Weights of a small transformer language model: no biases in attention or MLP.
Each number is 128 + 32 x the weight over its row's rms, rounded and kept within 0 to 255. Layers, rows and columns count from 0. Numbers have three digits each. The size before them is the row's rms in percent of the matrix's.

# layer 4 MLP up, 512x128, rms 0.113, rows 221-327, columns 64-127
113:145132141081150085077133181125154129067136138105093095115132147123154078142144181113137156123125145104133198119143119136155204102139152152133146139132143067114219150074152105085096170084163165
094:124142144121100093127165103143158117123119215110150072104166133163138088058114113167043145145109170111147134168190186106117100164069074092096037115143121136081109135126152124145141125086138151
093:189111143106095105152131126152093125088114111150160072114127115158112121171188161087126154151130154109104157058099151125168104134103088100105119144147100093098168125124185121088214114165133149
092:109181124087082102072174147112114102153151082147202115160134116172116100153095136151124113127152090192161171094166121104056092139164131118147116105082148142124123100089095082105117136144161207
103:166138162119135124130140139131147144146094177118160032124138132099139150070112181162110073135119125152096125088124157102067111124099101113125077081080176138094167154139122100135077183148153138
090:187143103202137089111167155163145133121142115110109158187047108139179176108081062110113099160106098180118145152134123116129096149147088151153071168148118121140160123102162132121182103119105111
108:166165115135084119130100169137120117096147148083180126173111148169112103089131101126158071122117142190113147122117125166154170147093102197131107161107178137063108143141168141126113161110100117
099:156105099104153096049146100120130131097121172180176130081103145164105136178157194067091135148064172128148136094144148160136106068154183122134136159143145161117115104041169170125211147123173126
105:149147056065103146053155088105103153160136111095067152101076192152080172123205142109128072082092100123167139131134161152098190138109131122132127098128153128151146149167152150081151131169119162
097:117155134133162121168132112080174067103167176135113123054161162201147141172100165110156148101109158148107095184136122114131083157197126170139084103124087137118124158103112167073166092135150149
096:134180118050125096154059142126154142113094142132133082098098095145112140134160191110131054086124155151078153137136135161163118168127122085175148139133119181119105082191141142117088141109124147
094:133131104075137140141108061163154066065087108106196118108155152080169112155106155135160092051173137131181111099145118120135118124172172118148153078161129129081168096047123075132110144158088108
090:161149180091180135126123127160126077182174101147157143114155108128184140125146157158166107136095107133136112103157103060127067125104159228161155126119134161077153114122178150111135156166076095
090:129079133071084129141074194125096088104158182160162157139135160123087125117133176187112126128112094121147135104172119173133139110113147126171090123117122086056132198076195098121141105173169184
105:207079121072115084109159135192111061159144172119099117147172163111140183138174125080125070116105114165156092157121087093100129136137146146127128131138112136044141129155171175139133204116152124
093:176111149137101167125090127112109028131131125162146148168087087232143105145133178187147146147112178158071113123152120142120080138100080152092109144160157134138145104166122148072120104083168098
105:163164114078134091116203146139133101110106188103086160110148148155130113132102127166049118105093090112140104141164118133095157117122141172096096040071174139137105119078105122079126174085103124
100:132068153153121104067118139136209123163145126083120107174109132117155147163087138165119055168069094117182137093164177137101129098150074108154085150132186157161130159097118130093122120092148177
107:131152153143141099175139190154173064100154111149168106119117193137184127094118192144139119046134125117147094088151133111104118102103169130139121150139124095120162121146071110045177161107132180
099:162166155081092116111141118104125086098108176133149126145054203100119156176075133130129128125139098126112152091145097098099172151167142115088118149065106223100108111160101167131171180150094125
105:139142123161141109146129177161154091156106126168152095117193118095077140170160087117110101144067134147210157105122196140102081115131124081139104109126146104055093131133125092171146204191106150
088:180157151135110105206169118137154109106078145172077100100109143144146077134138155173128166127147064066183123143185137143132164131141128100170069141103106125100110169129175102082099114170147136
108:171157126121190083054074097166219153089134077163060108112133157153076163119114089162114113129117172140129149139118141102118126123167167139150091138055132128154155186081107091126131163112115139
087:113174127138124104120098128106140124145131137139159119158143124208160137093165193160119087130055168197124107150121151147113161122096137094149172176140167083116131113220158056082157123152169126
103:106126087119126110128067082161174120166136136136117116143150105145099097115076187149175133094091073166217085145159140112117108188129134149094161124103115136085119163106172104125107135098128123
101:089079178133169098131148116091100101128112143148144142128151195115167141105163158149131146161082133075130158080215172118107141080086107161089116134095171061091097150168129192174141196179079111
089:182092176138107138109143078148200120068108127154111082114151102147112086142051147164160081164047178141148133107107180118150159137105094149104103136099095144116141101145155174123191131118122202
108:165139160152168095132108135165119111044079128108161108123064144132118150178142134162188168090111154147142193106147162111161100168104146113122092146109138112130123086120156153111119165153114109
104:101165076171127100135154142138157156095111133152135123074149185142082145204171198154115140084106129098185082154176089130133088119140148089120090169103104181079146111078186141145165152127093170
099:109169172119100050140112155179183150064140170096152108155137121167127142111145093150138092064109155084162184091136111073158142164145078134103145105115167098084180142131166151136132174129076143
104:123111096137115124152112169113133114105076150059174066119149133113167147148141170126114117079131182094123184116088145130175175188194162146111153154095149114133140153127112080090099143188144109
104:156097093084149081144129128155123118137128077120134081160150162142174138118107218171136136106128095142085122145117090104192036052119143157127137115066128137124110143116158061073150142095113149
107:156093190131067111077124097134129154166108142090084152138134150115144128160102159141068141052080130153156119144133075040166101154137156166109089107049118203094143132076067153127173144121123141
109:169131131096189137158078165133223118100107168146089116079126189097197177193145043148120112152160179134146126095123125060141108102141127135180136161093135091112121188111139091111155114155155130
089:098186157110135131153074132138162125107111147158041083132097114162105128172139121135103068156102165120136105114178150126115128169149153190086152124094154145147162142159172088102129078142177149
095:132138158177191059122137134128090145117175162141159157081104161104117174141147099137130114082130154169125148122123085089142171196115076140061109103065154153131150116189111154108102188151144143
090:107076170104100124114120163129140128100112122083123135131080162098119113160126152189139151128093124146144060166128066083073088127147146111159153127120142164074144060153136041123139085157164155
105:084113093105101077129095132096124130130123168149087165130161182170147149068200129130120113092115076155167151049117192051199081123171079164151077148175134169100196150144144097127133147184109121
102:139155134120152119131150101121177098187162136145088157111111130122062134165196118176162102112107201138141163159094116154182098175136121151143158175122136095109152120112127113111094113135091140
103:127123101062138063078104175118146130052118187144138092103102130160093109157132143165111116076086189103170132099184174090167123123169164132155123140107143183121138115081109161104102098156146149
108:150114133087125134142179177139155148085101150163154117128088137078114069193128097129098159122103161184128142090097100107131151157083100182216089109092185123119138144109138057081094161180109078
094:090099217123158120086151116157173133116129184102147115144133214121097125114103141174174103077103155098178167136167088119093133120142149165112152123111140159114174092143153097127138134173090135
101:144140117127084064173100119140124145099080104093156139166145149106158160133159177187112079143149098137177112076161178088119125175101142162036122186169114171059198168159131095124136142169121090
096:120175127126095077143116098077210120072143175065130120123098146112158105148167108132110088096122113137121114153135133135059142074188146110145093201122151109164073121087107102104196109117176157
092:113097151220080098117122135086140058101163113153164101170057086145119129121162160164152098153097112092143144093150115110105065103101101145128134167106170117169118125093196146154195146099168142
100:090150128133121133123149076120227142092097155161170175078084108168079107103086153125156101076138151125122143154171082082068118082107115138111155120136151163074154136115129109091097131149151133
091:129109087141132078139116090133178117121000118110176089114130136151119129225141104122132191129087113128136143122154061141157155109146103110163133118111133147135141142126072103160135108134090094
108:191149103110175112148113136157124191142065149086110146101131126117128156097164087130127097155123087190144147133127080121073132122073134159096143082110155166097153158136178110153140214158124110
092:086198151140140105166087128127149077081063112121095105151100120148172071131158168144116146138137188126105115168131115086137131171110124183131144211074130158110084093115131154159169109194094182
118:151178122085214126105090179152104132166125149193153103103143193108159119092154149175133115091099111146072169108165106113113127101161104121179056162109161134123130094134171115107174136057109167
097:120166106184140096180134180195150159154146157121127105094092094111113104103147160148151139115149129120137147144161104099155154145103117153099067072129157139118128071136123202088156135177116159
110:127123096128127104085153093136137147120113141110142098121131115124111170149136120159108173093065157204139156116116107076098089096112127141104164133114111062077118129106213108138111212084145111
105:127147107117137134196125109181102104121116172102107090140150251123158099108139172191157148139112139147252151105098087108172139128083130125145107118100126128117129121131147139101159145137152131
102:159147114157157108163119172145144098154154178190136124066167128101156184059107166118148097139095165109207126079192135091171161122210126085103113110072133123115174143149138164090089139141113149
095:127126081090176132181080177151119078118118124150078098142198150115130148106167180181120148088098136166144109139110146143100168104086204109154122087124108117129112081078162098148163153143122201
111:168143072146113120132105114148116121114134129083151080131100173138143128081131151142109144121104173142192149153173090078133159167078136177120052117139129165089201098087152138118177174142105146
095:136135100153132156088110098151118095155113112192086142091164122110130122152170148138064108096147118099162174104168061085119144123130181119197084100153126096168151114137104161100145163112162139
102:172132124133172118119148196136148054153094138172054121164120136137106115124127149188082128108129113198127187081129093159176115154201099121150136046058115151135137163103146102121109120113088152
119:167134134056120077114157182172083112098133173094096062178105116124095085157115170144095156091125113146161166101137112140147132132120145182183099148161123130116168146122089095114122179119142142
079:171170167130162095111155095138096090076100150118138101107113195148152131192154142118125159107156132101138122107121112094131112117121095112067170151079117184099156121148139105129181186068136119
092:145126110078121122193130112157145064128099163179130112101123149172170106150129190177118165103072111113131098151157120138152166127144084077083137195121087142110158051125094163151109155101114105
097:133072153100191110156085124120152116126149102209160128121110137154145127121209145104130108096130187156137196167104061100153132137144166142184076165167150106095107077106143060113067128129163153
105:127180168169169108129119097126122085079138112113162097136159162190135104085114129159169081045050138151094170145142130160098096050107131134143133214157101128132107133165174160105101160105118166
100:162152117099137095039125092189156102180123121154144065130118160141123184097095163171120159069079077202113121103151134172077162149097090118109097093090130140138139093096111122092150108068136119
107:129219149126164094148099152112111127094090154156117109149187190134147111123133145139129151131108129146179165153122077153146112112109156128128067120137115108107132202133146107021047144125142137
107:115130115092111120135128095170083053170129160112180080097125117142123125139216128135096141049071134147152111100133102116145131159108101151124105135085140136131122107139127149122143169104104166
097:183110110091107094098084067131159132142137141124147092178116086081164076126144090145079172123145107128128110120104178122168138174104132157121143160127145144070140132199157156110133095107125166
100:164121137077175103135160148088150135098114144136174113148091141125087129109163178118155096134149202142168212109100078145188197105138093124146079130136125158105137079148130096092193143126152142
106:154135148149183107163106148178106090102121160174117112103184128123117067146150125166090179071129180113182105077215080107083120160132126108145066076122147148090172117148146141135131137130114173
108:156169201131132062132128128157109131143142077119097102100117145130165097113171102118132127159101108173181157136089070108126136162119100204201085090128162151097166148123151110120113147127133158
095:211124108131120109135104144133138137133147116131116122136172127158086185127106141153110075106139118217127181156104153074110080117158094155102127136121141200089128126103143083116117153170144149
083:137105134076107135109155114150195096115058149099113138155183095181091100124143118122139107165137164106121144173154100056123136119095116088114161132135158186105095136186205122128121137134210169
087:096175117169089097144089106161192113091160159143170130173114139100140110148116150126191067165148104107170088127126138119128097096154091149196151105084129146119106095094155147069233121056149110
101:143130130096090090111149135165139111068141197113123113149164105108154179126122150114053105123130146181067168079159065097099098129144137090158065114129161162089196123127105163126145144152124099
096:212153097101122093092135146127118087153121150138133145083080092114143159115171112134156088086126116153133115075191101095165182132170183111114156133080113128134196157133094157132155152079082115
104:151159050107148106152123174071139161108136151102106108104161156110118081126137175141085161115107154132128151107132129127176140120090111176116099157111146198103181120137123107091132120178159210
103:143180124110159096140106107198120074112117150216125121125131100159113189141163129112124107191107084109100102116166074143161129105080105140172127174128131125070212130162169089122209190103092104
102:129126131161061031115123110147060130165128168116102161101139183164186176135126088184129119111104099126133118138168123035135108135173155130091116181139152138093141093099121159141112172184143142
110:127148082148168088059126129164104082130114141128097095119117136208135189080083131128086117143101103098129112140109135124174081135110142116091155120101217137114156116153110135131128154156142136
089:119087156096130105126134176118159132152191156111144159089147137129188207124105101163140117078133142124164176162127062143127141101140090145161133157134111150143123110091176192113122146134223162
098:113112126120140084143154107158162101037112140102103081150143141159111185096113106120118122111106134189077104139129113044107100151139123109105164112159121138151098114081149092164087128134146165
091:179186114167092140145165162097175125090133134198069092077100191100154115118142170126193169088092158182149081164142159116123186116138144115135142149107116093130108134096124104116092101119162111
105:158140136065098111089093095122140108099161189125182091121159191098125163132147155147048140127118147116174108115145185053169132139103117139137141110118157147114172116144140139123142157158140109
105:107194150087137117146072122130147077089092165154122126182154167095111102080162132161114107072101119120149158101136172122113109099097126162177128157084119142109107108134123162145164120077157087
109:153132178066087116147083131156135076141131149114208090125096108135133122159165173170094157099113108130148133124227143105128100159191184087142097120131125118101152160171117083150129171111108069
093:132124158099084081127084124133206134094164091108139086107040122117137161105148076113191141072141117082125137099142146140117157130136179179175127105087140086113110109113136154130212092142141167
093:146117123067155087139183144135228128088097177117151151113129135127109144104106099056145085116117159114123133117093152172130123150078152201088108174170138119088098170120123109135115170158164185
107:185119106094132114163131098134158097112097147081110145091155179151149145120170173103109128115109117172159151083151175105108114144117117114120075089135121202073129159059163190138138173162134173
097:112184123115155114156139135150069068130088093208138044084159137120068189138175133087088128125104080130155117183186190083136156118122117148168171147093101147118166099081143135121153154161106139
098:162126088110111133134076118177085096152174082115121148108134207137198140135129139141077160112124088162121147153159124073177128197142147117095127151112141115092150153090096156156102115116117139
094:090106150135110128190124168121134116041163112119177090142092123141133159143157147180130121130111177115097126128158075055132134067148118214124091135051164149137210118158115151097097134100111125
097:148157152142106125105207088085115135129177163056124105088119117077147196138106164150151088115121084138159145175141184087158126075097142148121106114114144156106096099148135155090100153161107107
086:114115131100080114108142133112131116178108107113157087119139112195126110157132167163143080129155081119153092074195147135074063125105133159125144176144166134142160076147140140092141096142183133
092:130086113160181084160085127158137084090088130131154114161109153131098111057165148111092122140127169160181139087206149107126118147115132098189136196111137169130133106064111124088076131150141121
095:096145175139104149121148103155156099168104187160187131144157136150167132123129107123057074130126173172200120134131100098166148105066144192155081120090108164094102134163124123100111115089131089
096:170089080079097122107150125166143098189125182060135082121131184210207098113120169176155115112144138151121094137107055124093146095088098172177142118144154115111133097151114116121105136181105137
090:171122145165125109096092065117146138067096145176144118172159131107118091124155146131123055129163109141196129157125153116139108152095083171151148098158151144106064117139189164128165133127084098
105:148171121154176142125088179120139131113096175132141158191140134091144113125108133141083160153120161138091193120112089120064134169112110188119127134143204133114130167120131164111079174077119164
096:137128167030110147086107151103116100135143135136143115152107157165143060144130110144185109184085175108115107097153129151140100179164126112169170104141109097131126167148138069120104126152182103
099:117136068117137144136117110159087105095089150120142149157156179187129063110112068146157138104113123166094098106170097130129135152110161068121098189097204142150183129126154070068144102131137078
099:101088148186110135069141140094067133061095076211129131110088150121148110096155129154116079117107103088161149125136116114072148141187115194100106150143161154129218112067173182128184132162110132
104:182108148121166118117172134189133100150099159105147165167190109106140137144154115174117117068151112130202202175181133081119111192159094159094110141137192103125112157122126109113116146060102114
102:116163113136134134116122114150162113157095214122131143067142149128091207089123136104115136167043131166146176136132082131090118094146132157120119122150167125122139175083121160149114133105184175
097:147147140085138143129168111117089111168173111107127122139095127087216091168125137117069121102078134120171146078134168121099145105148132080123108099140211134133194085121144103082193128113072147
105:135161107141149093069114141087111108117130155116157128126110187157130110126148136091097118086085119180163163123134148129149155104174115090137106114106159115089121119108134138112173153149178165
106:110103098178127112085133129120132080134133130109145056099106121209108160158186154130094158153102097165100152136168146139116084109129156133189108141110136135155150073140111112095084169149153163
106:182146162133151121135141166152086116087141113155112092117067104153134097164111177100159149106094221126168185159134117115151158117115144171172117136050128211127108134108155109114131158122073127
# layer 4 MLP down (transposed), 512x128, rms 0.103, rows 221-327, columns 64-127
127:108215159137177146146128137067131166070135111134163113110125173071128111121103090143203145082134131151121168130127122165095099140139097099157142116155127080074126123164108121134135209158106125
093:112155081119166105133076142091132151051099119179130173113175138107085125144162144094151117192132128140090139131103115131174169112102136088092170119141159119125140092133111147147118165191131166
095:078168141132124096148113106103186150069169121147075130105137125105163090173095148086153118119143109171114073122169126130141133061113157117138088160149116159088136101119083160170038134164133099
094:128200135145176121109092076100126105094106128165097122095158139068072089139135097115118128140090177086127107145095209168104090082110088098074119142153105197140202178168162135155169105123105069
105:113092142103134184141128167161126110101150125175118137118153078146148111153116165188043078125107100116142114128169096141132191111097078096126142116179084111170114152098121135080152169232166177
089:097100119058127215107131109135111088142106122129150139102205125132124102151124113131189178107173201105102107155092128074127169071153178115106167140057149131108140141127116098166062121115136108
116:154192138121090131174148142137117149145129125109110150110083136073148140064105132108161102136102118153146091040143166045132119114075108089101110093143155119121142149176174167153145167113112094
097:082104092117145173117109162111150137130127115088095118139167138114145114121128090140151142089128116165157095211042130119133133093112139112143165130149130098237133127190095081131127140160115111
109:193206138148113130176103187141131133217121122156147155106135118103168068084091140124136167117106161105143183112163144110096100164118114124151091128147130078115096145182139086111152129126147093
100:149131190100166176122109165167087122156055081130143082159115126147122133098102108117111137175161166129172158105084161121164151128140195127163146144212140152093124130118182098153102118133063146
094:142174124059167137115151148097107142179126151155079102123125139095123138144155093081056094127116143121038111111152142077149175111130091083165105131144127158143137131095165157136060157197158117
100:124120118143091162088130122129130162189131101081112159164105116177066217071199154159101131187132084097150125092123169165115161155153126127150167109094094084153157133193167125062136123109129160
084:120161097121127144115071194108150088101151127140168174069120183099083122049143149137126078154146098154142168158100090128083149171112108132090133131110154108115175160158161171130117119096195058
078:143048163109123128149125071109124176175166101118157178117171148177127097142117111139109110167140114137121119180113127123181125058106091095140181129085067114159155128197158143194151055066120052
103:117168072101141144119182120162126154048087111114122117135183102140126124133128122079123152134123116151129153131188145178124178096199144068065132132092143128118140130096113139139154151151110237
088:158120154106163107094140131173121197148137176123161131148127142139182136148135082112107082103133125095084176077142117121091136067135084084150160115137084144117069114078138114182135067153123124
109:165099052119095178162147145108071203155135051124129164137089128165090147114085128124148168107123150136116124115133163121173127166127125149096127120113079130147149131082161113207096088132137174
109:160164116083112120115203100130127074139121170124141115140088176107124121113052134123157078158179122142139157098152142088156111095120141079088092131084099195063111118172143146132119161087142143
107:192139165126114119131069133162140092141156161138116105152185079140105167095170082138047121127134136148112090162093154099124056167134139123173123111102122138104034140165165148168119140154131084
091:093138103138129138124082137204140168159119107149110137142141069140229146096166126141112112152106168153142138092142122179130093112116106167119100094178196070188132139116126078128115080115140091
101:113138061156140139180167111106117089127153159142152127099115097102116133113209150108107141108156127073089083148137087148100104187156148108077109121107164167155150138095133087105130027118139144
089:117069131111179158120133144102116161071132148091140106131126143119086142112108142150153179112100134122124152092094136150098115080158138100081124093134173113135072086128116185148124132115157130
113:096134098166061124157112164098137074135151125143138093168079093152100151157126150165124108089159116076130117160066064128083209094117149150156156142106086120154116095150132162164115104108102088
082:155158124154110169116094123128146170107109127177139108103085116084096104155105100137122111156186089118114106185115131105166138087166109180150077123202081099153046116069084110110085112089141129
101:149094154124095144142150158179069138179141152134098124087130101054174101124074130094152112080142103122141125087085128107109127106065134148108103100117136157105122167112112102139130141101135062
102:130091137105139085115114157107103172168167180088131041144058126132179113146149109136117194124157092078069160090075143157131121118181101057111182149097174100167113119188139109106141149091157175
086:184135159082075111096151198150129150118122181138136085183085154099136141167170100135107138150179047133115154102113121069144113152099062161176142067141124091111134114123094176113153098145132129
113:093146062149133088175085156084100170162125125126047130118106060144165190079115136149147128126145156128145121141068136176145132128093151088168071116139125176089158121161129105209085085118112175
105:157090170110117107158141141150142097147139121122128127162166140200087105125123090120166115138065137127142185108153067137126106161169146161146087178119079111124059133112100170186113135186125094
101:108125137127121128117124175110061136147117171113130086132119127085165196091150172117124151131168148101137161132137142135162126048106176082157126150142134105098082074155105111161176163125111157
095:099171147132167105156182112136135177173156130132112089137170115136075103156057126188142054128101101128176139134128081145047086114118161096123123082145131125121123120149120092137093125142197061
112:092162187082068175115099090166119084105076157151112110123143134109151106124120118135164103146123122118134171159100177132125103117102097125126040141125081200081103128129080100224131169123140077
105:140149118126113102107160120128065121183125179109139103120140119141153100132110136111092079088114140115117120122173095068146109179093082111124130162118196150077118139117111104141163135164112155
106:109182182161101196091141084118125153127098183107137097154175086110113157143165159126139138169082104107146146174119132132152096139119122094112111142148154169115131107186127139169057107058095058
088:110091144147100119121127114135123128160130163108167126124115128105144090099138101109174123118098109171155145152140148182130140091149116090142102102120109107152109105102112120195159098119088123
102:112122107096052163112157135160127149145080154089126071130118075082180139134095153174114129180163141117127082145093151110170126142152140084156155134089066168128134133063117079149088171174112124
086:128123102111122178143127113116153130178110089141173131134139143156093160078093096063161029100187147110150181123126119140189187081138126141148144119147101138177149122120123185162117088104132122
108:158109098156100187120116149125106066129117155104134128090074194084109155091117135164131114185142121165126201140122146127158134192161138138129118090091169156075074153168078049140146162115118151
104:138109158127134143062146127096130138078125138084154075139131131130186116101136133094124153182112120110134147107105146087094131081151117095058116127165164134171151149105153115109167171116189118
103:164161181175174122129090110112106138134139160079053132090119075140123139166116192119119139173134151078128114097089106133158108152108109113149121135203131118207175156132148107085155057094169157
123:125179124104162188210097162140110078118180144176198123120127185154161105137097129071102136180122113159165137140135143148106125099095123178103103113080093120164116114153091149098070197076138105
092:156149080062108148122130116143152137113123096164203143126139078124153165138130131104127136098148087171092150134164154097166133166121145121113096162133085048161094122106104041173151108134136151
104:196141136152136131078114126152046142147112108133106099119171126126140150095145121202144151143082136167110140082078096162129134115155069104168110140166098103127158149191130126170091109143122176
094:106137106121115173169140053136090106135107112132103145161162087203101166124099085159141093163173123090194116139093127073099193189137122166189172086179132072098180157147172159139082085111099151
090:111059073125178112137079107146140100166101132117123195110137150146137100132129122089135116059137172114081113105168065141102142147155097152118087124147160163165101140161042140122139027117151109
098:120090156129129156181203131153143161093163153171104173158157143180128089111106150120129106137093063135144127083139121083137128144096137108159154096114142170093096128137133105173096063158096133
091:142176200180085126184144152100106122125169166179136128105147172115115146076152148119101091110071129171113138109141173109091134130142162092124121115121151107188137141090121121133161114096136195
109:178074087178140157106124114097142136138129124153079166088157087122116145176095072157153179133157139071111116176156120160123151104083135096108139115157122193115137183090101156173112169058097129
086:109173105116158129139114096127107166147215182111087117142169134125131102187174114163116155148169091091108123125080142074119103085125113117140147133070106092118179156169136157116098073151185079
125:172143182087110105099133126146088125081148161103096103134152196113129175158123160138092102138163122120184106072078109138136182119182143156144134128100124137141067120127107135196089198098158104
094:146151109130154119147108101087132085080192028085090093113191124101162131108128146158164134112103164089095118100138114124122088127117187134114155173179149090142141134182152132116137051132112157
117:134129147066109132050114126163080159146123154099114107097106149085200166117118119121172201115115110063122175118117115136146048169170100164127104150122163166115086109174107110140119176156121117
098:117189120146103092099132101134140096147130104165122134097148059166128128096119137110150091131062145098118112113158146136114107186189096152094149126178151218121081103097119128151117037155136152
100:126132152152132114142156057106132122120131122126086122167090128161093103116174114127077161098109143164065062119082117148111135106160158132170138180121136164115139199080168069194138043121088109
093:123117127096148158102086155065126129133131148097126195145117102142099077115129137062079125166201178106135151155169127120176107084132134086135199099131143158140178134172097088086152110156109107
108:102135164166150165128069077097087113085136145212119143097135164160094116076106083125162124142129121124090109143137193148129110145166173128097102133083131085127070137122157164139097100098137123
094:140112116081092079152159166142182124160145117125188081151190108159154126094168077098129156105103184120151095107137112099094100163172115129114105143133148088089057184169121142089110170143141086
097:126137123158135148109079043111060188151149137123144134120158095180181161156105105133146107141118135122092109134139058097132133104172118158115106169079087119135111140186186158213119129111084079
126:095089160187127173182111147096118131121093140171133136151141188109088127152113133180174140082085189109096098131073153105108135074093175111118124106132163128141197138154078150135120111134095130
083:125067073148119090154162165157137122165161073137109165171130094126179143155109125153142077154076151137136136128159104169150149161150149134160125131205156081139138154101120131087104039141144116
092:142096159124162110129128174125079122157073140124120087141101131091126164062117094096118123110164146169108096068025148167135154125151167121157150088138187156147096159099140158084073158126122172
099:118190075151114098115148140135110147141116163074125165116165138027158160115089149113097130131100104095102124182164146116165145132072119086112086128106223126109174178120115156115177157102084106
106:098140166055147142063103127095137099150117134133088109121079189099174113144108121170131143177138078129135081150136135145163146122104116127122150126120183138194131127156052126171091180094105139
098:147057155111120136149092175113114128100126088125155181146093109207100139121157108095136104097234130125097172110113108090179171108121167129105138118147035126114130154147158150161114130160134128
111:098114117141154133102128142168153139163116144112092048122145120120105136124205158118118143151103099127092112075158113129124120108155034126102152150089143135167073084128081190151128111156112179
111:150112140142167128164089166120110098102130138087074088091102174100109163119155165156176169175141138128122138151140103159192101077133119095199123188121116080088061175121168147136155177138154132
100:094180137150176173122110157154130112134136162150069134053137115147122127158118164105145118159148196103127139157085117088090087080118140125066095098087119130131122096111136167158147158075160161
105:146222099111032103110153182160083092123101145137074138108133135154167173104123160188121081140161115085133151122144107150178138109127129141176107098125152151115058161116098135157112169143165156
113:147140153128158153134147118151180111099126111123079067091136184149131140138108139117115131139130091131145176147197108166111088141107131114137144142108124113119108044162133144103092198138126090
111:185127132165119090146189198149193115089133190110156094135170153108083165155139178122150151107074109100097159138141149115128070117148130141202129116177119151128087108145089125063154104113131154
098:112148139099152131123169119136115093142134210118144121120117093077125129093154111130122145170104217148112132163149094171135092111149119100129117127102096066063051154139134169168110161014107087
080:155119079202122117159121135099131119129139100176132158130110156073146148122108149128103156117107086149136115085121116202105086126178147179167111097146144087108100086073046129129152083125094069
086:165110155147134212142141164094122123123079155116083163100113118226136113123107117146133102118124139130131149089127084187142144128176176107069078167117084150084134151145102157119099186196171178
098:125112122166107135157196133105149179073187101130127143072111108136174180132118158178121150088126149104158165153109076134111179151178124117177105099124065114121106141131137120125143097150072097
090:165147136122114172178156111150177086098166114147075132162115118110119159115134114121123115192098117135109151178125117168086120116155121132156101122135075132117081121132210131141096123125137069
105:169140123124138136090156116137142147124115129132066144140128131148109123121191110121156130118115133046202185093090087114109155166157101147125144054119120173087100162120121125116100106126140054
104:208108098078104134122128183136093175100170102094100145176106140077096106074109094147131132143171188145150134167072134135121096144185143143142134138185155186086061134112114149152102132084149127
102:095109135133150143104099105132151180154141103101134121104091102146130140096196121108200107132123114140108161139123179107123078136107115126141182060113133133227150116135143110111183152158047100
113:140128152093158120110083121152139135101060101184149152100190097146068116159081168085167160151107100161201144118112149128135178180092116106112068121188105169165162194128134137103127086129152148
082:114142131059163185112089113122098136091146157122130136139115136180147107089100147138130135172136117109072138097150143144129107184125164141086171112157162158065125147179137130135156117098087110
096:165149143129143159080122155165111144176173135091140126078130097107086140138133145099122126153085159099167119069123111123120095167174128168105098203135131060076153148194167125088146127122128092
085:114148071094148175081112084163173091162096153102154138171164093131111136176138051233119081102140154088085154106152120136151105142103120137138129163122130170126108107125123208165159119116143096
105:142182118171177143210090103099083118116157121076169111113137135173102115161108162067147129107142075132170109135103102150134171107166151092144168126138118121145204124104067093105137182166081102
111:188064082125161087100167140094120139097067100135151112122134114109134056133152129128109162193158112113133188216159155120133053155105132106139114118156131091126166166125158111114138197119105179
110:133138134086175105088134091072141200141090156145100150185143161181130154072154161109142102148132110091116124129135074157104161172154152158143161133145133101110125109135165148103162109093145188
087:135105183125120114110132059184132159109116153120113133120192081195195095119102088149082094132057120164095098167134157115135132122106101116136162149137093113135112129099129126127160119162057091
094:101117096133114163122089175097095110127114129199091164121141101092120083106131143176104209089176093142127118183172149121112118126124153001106141085065135157160118173131107157131137151167104081
103:107167146100092116141151121126149152160121125103183120171114109115131190107141113164108169117129144072090134129071113074133174118123150097073126187126060150128170176123107163114118112136149109
096:121077144167064069136172076129162133150127149125168046087161108180189129125150146161137116125128130143139180093097097172095165107129182104094155120131162187118086120189118155124131111107093104
100:125125175130120134150182110114128125123129144142087103135156098114108105064115141098158135148120163158159170085157140153146091134096089122138141101177138187144163101130162077072118143124137151
090:147159088068132143157135142196120141110181152086126123141130129106154152113186126136130144131132119120124099084114162223129106141144096078107181131096092135161119145084109128142158079059185143
097:177143153101157127104094096103160086138089103128185137164137154166144106050099136155123168113098120118173155099122169152133163151207155130100097083132173094118139145178129210122117125104071122
079:129108110176088135115093109145123132119165102113101152154071127112164140104100084144166125164114143096143123154088155123149169155103122118146105141108130188060137120097098136181058026160080059
091:103116153131079093147132129078118155127130146151122124079095057164152155171168118131107140113156092147169135182107112122092135153135135167129125087139167110185147132180133086168115105112158168
094:140135102150135144140079154146116101126132156146074115162122147077160117118147081066141130152049138087108063124085123167117125097117099163074153165165159115086149134138089133139162071125117135
099:178116189142190089148051048135133112076179119118119108173137119121158168104139137073106120165120113162158125101067095101148153166088100139104115179174111110089090125133138128131094219164116170
086:169147132076111119155166131108183083158102112096139176069172098148139170125098066069094117161050177172110086110119127095130171137120144092108130103164121147118121111153107040143122103112159151
104:106059138145101154139170131162143151155114103163119121117131121152091147110162108177137177114168111210083129111120090076232139128124164089146127130138103095115186135162164125107138100145137135
090:130171134158150114113108114135170171166116137154124124083134159053117149114119103098067126113150112157128157118155168159144117056121081119164074122135103154134148085131102176099158148148139161
099:062111115111149127132162158122099108124063143148127088142137085103153160129114191138122152130197102153101131178128147173090160160120139069103132089092177171146080164118098194162100127102100135
095:110090145119150150155115115215172085127070127126179172099161166178125138154104165135140178118167117154157138142091121114166126142112148092109160107131101091092090094178092120093078099139144082
107:119129082120055133135152115126153133122185127147162152085082141152050127153155202109145122144116085105124115102105120163096145136128125103170146142102088177139148166142149166183144048152145060
100:094080125121125105091136111160099167106133143170131144128167140139153155200125100108130157153183089137135125143109144100144077149142155081156089172105142070068146033130141190128136182152130103
095:145047091147118081106116131147100066131171151132081122089138101170111184171182063131150138097187109150109195141104157144140132156161091095154111170113119112104154162179076176140172119105146132
107:196141144136111152140152168121142126110125102113129130114145088155106171106150142087095088144157166118110075126126153101132134162125131092181153132171146170182151115184141072107165104164104181
121:178200140122145143137157116123078141084155181127131155115145170058155112103108154133098124087082151142163109093162080085175136145110127103155157075099151077128136100147098111135081190165095177
101:118114126130143114165171123085125099130120137123151185178099089125154129105139149147078160126147139128116064135183134073142132134149100099203073147146162100152129144185122137122139124143165132